Each number is 128 + 24 x the weight over the matrix's rms, rounded and kept within 0 to 255. Layers, rows and columns count from 0. Numbers have three digits each.

# layer 3 MLP up, 384x96, rms 0.224, rows 290-357, columns 0-95
127139146142139131112117150130175110122113138173118110116160144114109132125145094150114170132163124125129116140136109136131138085093110134153135124110135136105135116076113043130116106102146121063127148127182118140162136155116143085155136130136164139119081087117149123126137154132109150118
100154103152121119125131103112144130113112150125117137116129177117106131160179144112126152143162135128150152161111148145130159115118074155093159094154113114116149154171126136095078146079113119073150099098128114098126167130128137134147146158126091080130142144111088149105117141119150177128
144128132120145137121120148085120192119107161137123099155152124120127134124128078122142140101164134154133134149133157114137106139128151152131115113138140096145124147090109099153101112089148111113119082176104138121109105175171139095164118138147149112117120143163088138169136135124155147120
116118083136098133101110153143097115123119161126125142123100118125124107152120120161142095103172119108116158141127133154158087131143113161107163112126145124151148127131174118127125133140166095106117120101135140161150122086130071133158155140067166177157113087119115140134143132125135125105
133147171125133108228115109096089128078121145125158133138100163123109096158110104168121117138156147145128087145141126121085092147135109157175139163108139133115164152146088128110147123084142122140164109120114132101108113138181142113113109143107115135140109136150172154115162133145135124127
147125143095118137127113121088121066144109135136152172163165121086133095159128135112117135094125149113148159153113103108109091148100122148110176155141089185131126120118137135141113121109130153170104146175097120123162155125143094122126112118133131107152151137083099130123119166147160160136
146101151165087143165123129115134119121176111171126117102111160135098097111149111089112090166137130099127178104159107159139097134164140105147136146111099125160086135155148197094119120143195113107130103115162121133119168093118156109108119106117154077104090119138157079112116188121121123135
127176198155114116116121131135120153138108136157151106102129148186095065133106177126116101093134076143082135170159140112179126143119119142141136149117099176119120132122143142164166117123111111154101106094125146107137170161116133136106128096153090129124133112106072100116136128182155152105
097146125120118130083132126118123129156093087093135122138153137148132133144139134121157110129132188124116129143153165135151142117123093171130143085131125125096154124110139081104109082101123163117109087094120123155118113176148080114109108136140133111128134102137090120116121128151173149176
135148120146100148115114097104147144133114098132175172137130120144165142119133125130109169163169123151105147126138118166123148136097104125136142121096150107104109125151168114125132119109125098137136149091110074111127116170140168119108163138077141129143122146091133088137159118133098137143
157119086115139110121154143127091098128147123101165100135148138105118126073175110135128114097171077138184152140162102176115122139114117142113135115096138123121153127129145079117096162147131110090154150137136108146160155119108083125128089112164146116132131121137128178177118145113127127163
103152194116123174132149183114129114168141144119152109106109118104097116173111134155166154134146127094094154152142154162122112105118158175116134129151108132152115080155157109127114090091128117144122150176132106153192119124102119149118085099113176115123062145106098114128129143126151079101
132155098160133145153139124114131108148117173126143160127164125134123095128099091133114154146118131108129146099157150115139123126092148111107071102117137140098129141146096101081135123147115114128146068129127102151106149109173154098176162124121093149104109138124148143117170144115104158149
136116103129159178136140163150143132148103099121187152130147108123105112123158107154170138100180125092147130104132128171122150093083103133153148126106144143107060114129093111132131140112154080099141114110117137095081103159160133164134129086149117165141160154100153135110148111091060112158
167149149150128115101123155085113114166126105111118112123124104120131133117142130160081117151112131122159149127093101148120134127081132137166135173142171130132116171131117111138135119144142169178109133166152100155096121118136128091155083109134107154118140132103066149111119121157108089125
118184129121155179113144099133102114122137158112123113121144106140082099168146166125103167086112144121118104107084136153136078115144115107164141149156123115110115081122085138157135132098115101104113131111153165108127087145159103104113122137133142144110210159139152120159149132131137133148
135148098110056124149151159140107137193128138138106173087132114167107132143141096108136118167101121105107139130105089156119149141129123142120117141112109125096114126131087129112106090154123103120129127141130151121111137113163145139135146110154101137123106136103124139107127161119099129120
134132117144151130115123115148103155073111107136128116108154143112114135161129110122145136091128112121096135128161169158109139096144113139139130159138128106091126126135136122153102099129140120108072155143130114106137126118131145094160129101167135127098123143103129124155141144129129134131
106101085153150130125088120072105095098098116152187131142154158153122081165136116098126109140128145083090144140086116138151098141182125106107167124171077125146126158132154163113125122138165125141109129105123103101131103140102113101134092122167112118166119127137129130104135153141085138105
105124092137129146136141109116135133137134158159119109094103123112129099116142136105142100114159109085116208109139149153165109135119104115141170167115130177139112125133098140116136124103151128119127153137084157130101090117143135155132137154182142126105107145147133091137091081134154123109
132174140119127081109149106128105121147145144115110134124139119091081097139139132146136148140183160154105168082156114150119117109136147137145083161135149095094148134104138101128114096110146166144107144118112166157115120109101117135120131093115126142135066159106108115155191143116125128139
147141108149145111122119157116139105127167125110149126082128165130102138133118126120123122113129147159114110177145146125157141122154155153158153152108153080121134107133087127096123171098107163103144148123119088135123142137146120096133113097132129099144134144166122118123153120137130122123
194122174136092154109121152132102117128111098138174135127100080141131163120092163138097093156096119105132125152158130100149122092088129144074115179144176159142101129104086085121102153159194149086158158161129098153117112105155126142119069148084115080122078124145088167142150132116186096153
148084133139143151130148116111139094136146141147125122075136164094121090139106130104137144119175120153115132125146158172095062121150132103188105140150166186100054156150145110105105150148179157124155180104179167149122095105084134113155079112101127116130094073116140141114112134055115148108
128129139153127077107130100105080116133148126138159126106161098158112115165145136192114117120165147106124157152125112146092106132127117170126137096121089137150120139124151140125142126130177107125124106135145130072114089109160110115094092145144111182126127105188128107190122119116127164137
122132153136117121125075139120089136170129131106133102088079088147065105150138087147151112132090119089144106172164152157195117135125124134102135147119141104123152146139138085080128141107153150129133162156125159088142139156132135121195130102197094116113121140131182108087151158195100112110
118089115143105134139078111076134133142123159138165116128086175150171164131125132110161127132149122127153165166142060118154128139060130105151166133111145156088147101134150122088165184096187138132179097106132112114137153131139151155093112128078112141145144107110137137111109147137114104098
161169122101182190144144090112153115102115114123176114165072126101090138173117119132146106116181108109121132133158115118128145176149130153167119132146128146159100139133106154145157157159109086105110098098147099131138137126095107106147095094147112119132166131171106166134154102106131171118
147119107151088122155120114101122102150142101143151118134142139107111134116115099152129109132173153146121125140144105102131149127112095153143142138104095116102141089129108132112154159173131138157121133160165076147115116141128142131113123139132104129129140160122153136116190099148122147145
109161124139156153167131128116097122137081156128154152176152140155156136153146148123107187082123081093124162137118096156104134150129173127127124077129143109109143112129135179142114095183103123115063093155098115128141102128151085155117104082172129118109133109124158161100109112151114156103
159133135141161127116142119060116121118156156146146142130135130117122126145082121147124137107162150121115135140162120115152119138111095147062173131155123133127061133100124097143126126122165117162123149141087097133106178142122131162154134151113134116121115095077135119091168145113112139102
173138119084125152126121093142140146132141170162109153143135129128119137098159108184108151108114179142124151134122159088140185143157096119136127164139219063114134160127138128120153069089126120113080165091108107121121158161102119110121115121141085168081081084175047090129117140126131127167
148116127162131118090107127160128102145078154083143080125119085135139107143128123127106140145081084108164161118098129151169150155124140113147135122111126129110161135144143131127104140157142202139128152115111116115115138136133133129131166107120064136126165166058134167104127114157103129125
139116106138162132142148124153137087196132193122131132146162115131154099138133113113124119072176103142149155124051154164140068111138103087085146138105130153131127139121154161144150159091135141123091112096130137091129150091149117118098122122153160122113148122127112147159121122127103133129
077113137139172148137125106117124141184126148109163105102108095097093120121106176161144125122163101104130098154125165141104171131093132137094119129100107138126108176126079116152165114158099116149096112098131138136133132128113112161113100112103133160104121125102110128145055134096167140145
148179104135134159132112106199126119083144136128111106078110132158101173188127157128082127151151102120103169082059148157103130173105127110117124134142149159135119119143147095115139083114140121119124105116096141138163120104152146125124136122065155137101150136080111160088092159130097127167
163158146135119140131153106119097125181142142155135159151157142104149151128142138117152131100132119086118129103119121123142170102077142110116102131132138174112138119154124106129123101143084110113097119145118126138140134143160134143084151119150137126079140099098140141157164130134126128141
144121146144139132151108090133108099137134107154142178131109114125113137148151144135136159124101064110147111155132136141133113133125107093125156134126142102141129113169124104161118108142115117140146199119116089115103136156133140117118114092123134139129165074117098124102114111123111082093
120170149107104093127130166107153098132083069064121161119129125120117094152116114116118122113114101087134124149118149145114080199099137177140146082120163153092137141123104144147132158179145112114141165122127135128166079142181113138160142139120129145091130092156159158153125133124140079101
136151121152119120144137134129131147129152161121113100116068108130143115116114128110135123121156112125124151143127140119128104191112163098163130115153127124120139170166113127129097141136136147119142150112113144117113154148085111184129106127111128124107107096099119104107144165098119137109
173132135150134112164122104131129118102139159128118111102097122126131144139173143128133133112145104105145126140174119143117104125102084122114152154110137131107096130140162110052089161097146111123095141103159152153159130160138183161128106104149126123092106099123133142107152147145186138059
117121112122104132143149139127116104133167098133148165116107079184135101107137102122130127127134141151152091130135094106134132101086144136143145144066135122099130132106135132092113148141138134172157120113133076121143153109132118146081146103145175093143126129126146134145111143166144150116
129110106121153125125133130112105129098120109111093109079104123179153124139108084071150137164145090137138145138134074168115143148123149138103121119098139128136129103146119148133105157142158127075051146135146156166117119125152130128101119101081161145097182157129128121132099130108121125132
115174108102151150096100139132126125107130117139127124130040146144125112176167139132157140117149127087173114142121105145142101105138120147154090167136139089103143133114103155193141127158138111131117113091121159126140100150132146099096149165134128129133108125139130153122113144116148122121
149140144116151129126140123139121067151157154161131072123127084156108134142120125148139103099101109087128121150174097138153138111127133106072147153135133142157124145150117066119143116105169124141126196119098135104170156123126134147120162118138076142104108095090150127089168146141132103101
120160095132133098121136119133126098132148141155091155116115105097111129164161134141132106132128132147105130135160170126147128164080105130161118120157094118148153141143139085132091131138166146152124111089093150139083118080091127090099103105122119149126118110135137090178104148109159146145
168138122146133163150142119120160097146115134152135122116117106126158094085140139109107156116143145130126149131097158099132166168142129148103094129151124107131180177159155115156139131097143167104113117162106115141144145088140127111139124104146111103119147138118092153135121096148116131100
130152111143116130115145137092119120099124161114111070129104131106106078145151138115107174147087106112109120094124150158146118159131137172127114138109201122091163121129085179138093144179117143120110120086143107129113131106147185108159137168112151115104166095132106123119153130132134122144
101166164118128144130135093139114139142099132148142093128099132176121176104160171084103148104136146143166138139087136164095115107125188099124203131111144076086120123137107124126166116116131109127141129129133112125132140167105107124070095159121110141135130146138107104144131116149113140171
136141142175083153147099097136156141141095148120137088149090148136112140120126169127156125125131137140122096141135153101089122134109111093098112148163130165100112131108098077135077149120165138097130130124102140147173115149140140099108156153117082136170129118147112112117114175142155140131
150134109146141121089135119122101119112156128127119115132115108108116154116149132135135155170081121129173156170157128178146144117117158106146167098108119113133126100083118127124122122151145141169122094149142103072111140116139129134123144076164160119113134131138144135122131124126137160103
112128133168125137132177105134078121120111123137100097119133103126156106120131119103136128084143106120127175128131175126149113171144130112184155157115135135112126156157160175120125119106129138141125128137130161122129114131173108093150152110158101115118135096105105145092073117097144131130
184137132128096128135138135156120143101117092156165156106133140131113151119100122134105139166142149144133138131128144117118133152116123186118130148121146151139128167126129129128104156097142146146128141107114103132148081097135131123111162147099121095116125119155087092162130147090142140153
107133130124128126123109101104114148157118145132142137131114131100170127096123152125179123135133129150142137154126123103152110133115144120133090153098128136153134171140116144137152117131156117132141121113103109102153153142138118129102128152118100128122141141134144086138153144142101147107
147105143133142134104135122146158131177112185089138103136148134118133104104108111132103110095130109176162154116105124137124129150125132112116134136136117189160148123136129112159100151147127150157130131092085171072140187158143096104123131148104084174121087134103100123119119149148118143120
146135119160158138186182106112086102138136139145141129121165113123130125136137104136097156109102100134114114131111106136148119168075140119170155077157157126159088128132101112122084130160110124144144112138086125133121163111134138103120149107120075173082147155142176079128096100136117073130
121173118136133151127117162114125109173107103138156155133173136155137120168175148102121140147156152102131125099142189129115113128135129116116120130104100170119096126129108143124144139140130172094131097116113102113113117090158131089146166086149136104115087178124157142147102159131109138115
130122106106139159115076139110120123105129123141131145134147148149138100130128110123116131095138075107115164180153094140113136094145107131166135143098186161081142112144105127160117121099153111074089128127133116118086141152158144122112161114140178141114122147130162096154106108134119139118
134118134143120115138113148126115104126148115093142140155161121124129178118108169104137126097155150164127134087099162142145137135128136132131135127128098106122150092146106109123127118095102123139081142079103098109148124150116103129119102144139129145172148149118101155174127073134074105116
104124127110131125121152147162132162099145140150143112098106105124078116146123138124112108108098072127116162131121151138187145098113147119108123115115115089130150133133110141116148118191156154115155123124149120066140120111179083165127112091071146122125141124125145091098142172123137110154
143161130174090140148115183132120139156149165151134136090155106122136103084088118141117143144157132095136161147135137106142102130111136093084154139170109135189136099119127087086134185140142125125098116102089069165101126109153129158110142103146115109098113096074135181118123114135126132118
134135131151156141124092163142128141151129092103149155122122109098146144143138161083132147170121139125113103109068114121144143117143132137098134157121117084105112125088136142130136096124113107100105078116091109094158077132161134102145138119113165109131129179146128142125135154137126144138
083133156131097167118119102184092126163125128096122139071134119132128094148128157072125119130164133098093096127114135168133132130066155159156125158181127133140107124120133104114133138101150131123127156130167112088125153130109155137140117143139125146159148118114128142122079142108148154157
145121125141131132097133144163101118144133106127134162158146142089166116105155126130088176108146156129147075171137115122129139103150111113107150135115152087106151161118140115123096133141129118103112123122124108174123146150148100133127150095140110125127115108135143135132113129149100107128
114121115133116114130133103113095144107125104118136116131191107152134121095138189121121161145148133124119119093156144160157154132134111134070126128142103121135145136110138108091128105099118163114130143141133125128169127135147135123102155078159125132113185126158148121174090134133110148156
125171134125106130137105118129139128148149118131145143098065072164175131126102103144107124135109095139131171149119165133151114121143130128154137145156203124110134151128130118150144123132129115130101155138071111086121139135157147112112167117116116144126185097077120127121116151099175130099
137136128144137154119107116115104146099158112123111146124087103149119131131157123086144118070100121167139107099114123100150125154138127177119175159083178159139138141147146137116147147152094113177116120130145126079145124125136148160099123100101140169125195120151132138124101127101092118150
118134136165139152151169150162140148123156144150140116133175134117131126158155131109124145113092112121142116121164134133129121130112149120169152127105126092130121111148109154111116049138126108135086086098116098110133145163130170129085140083171096133168142120126123100152129103150107143126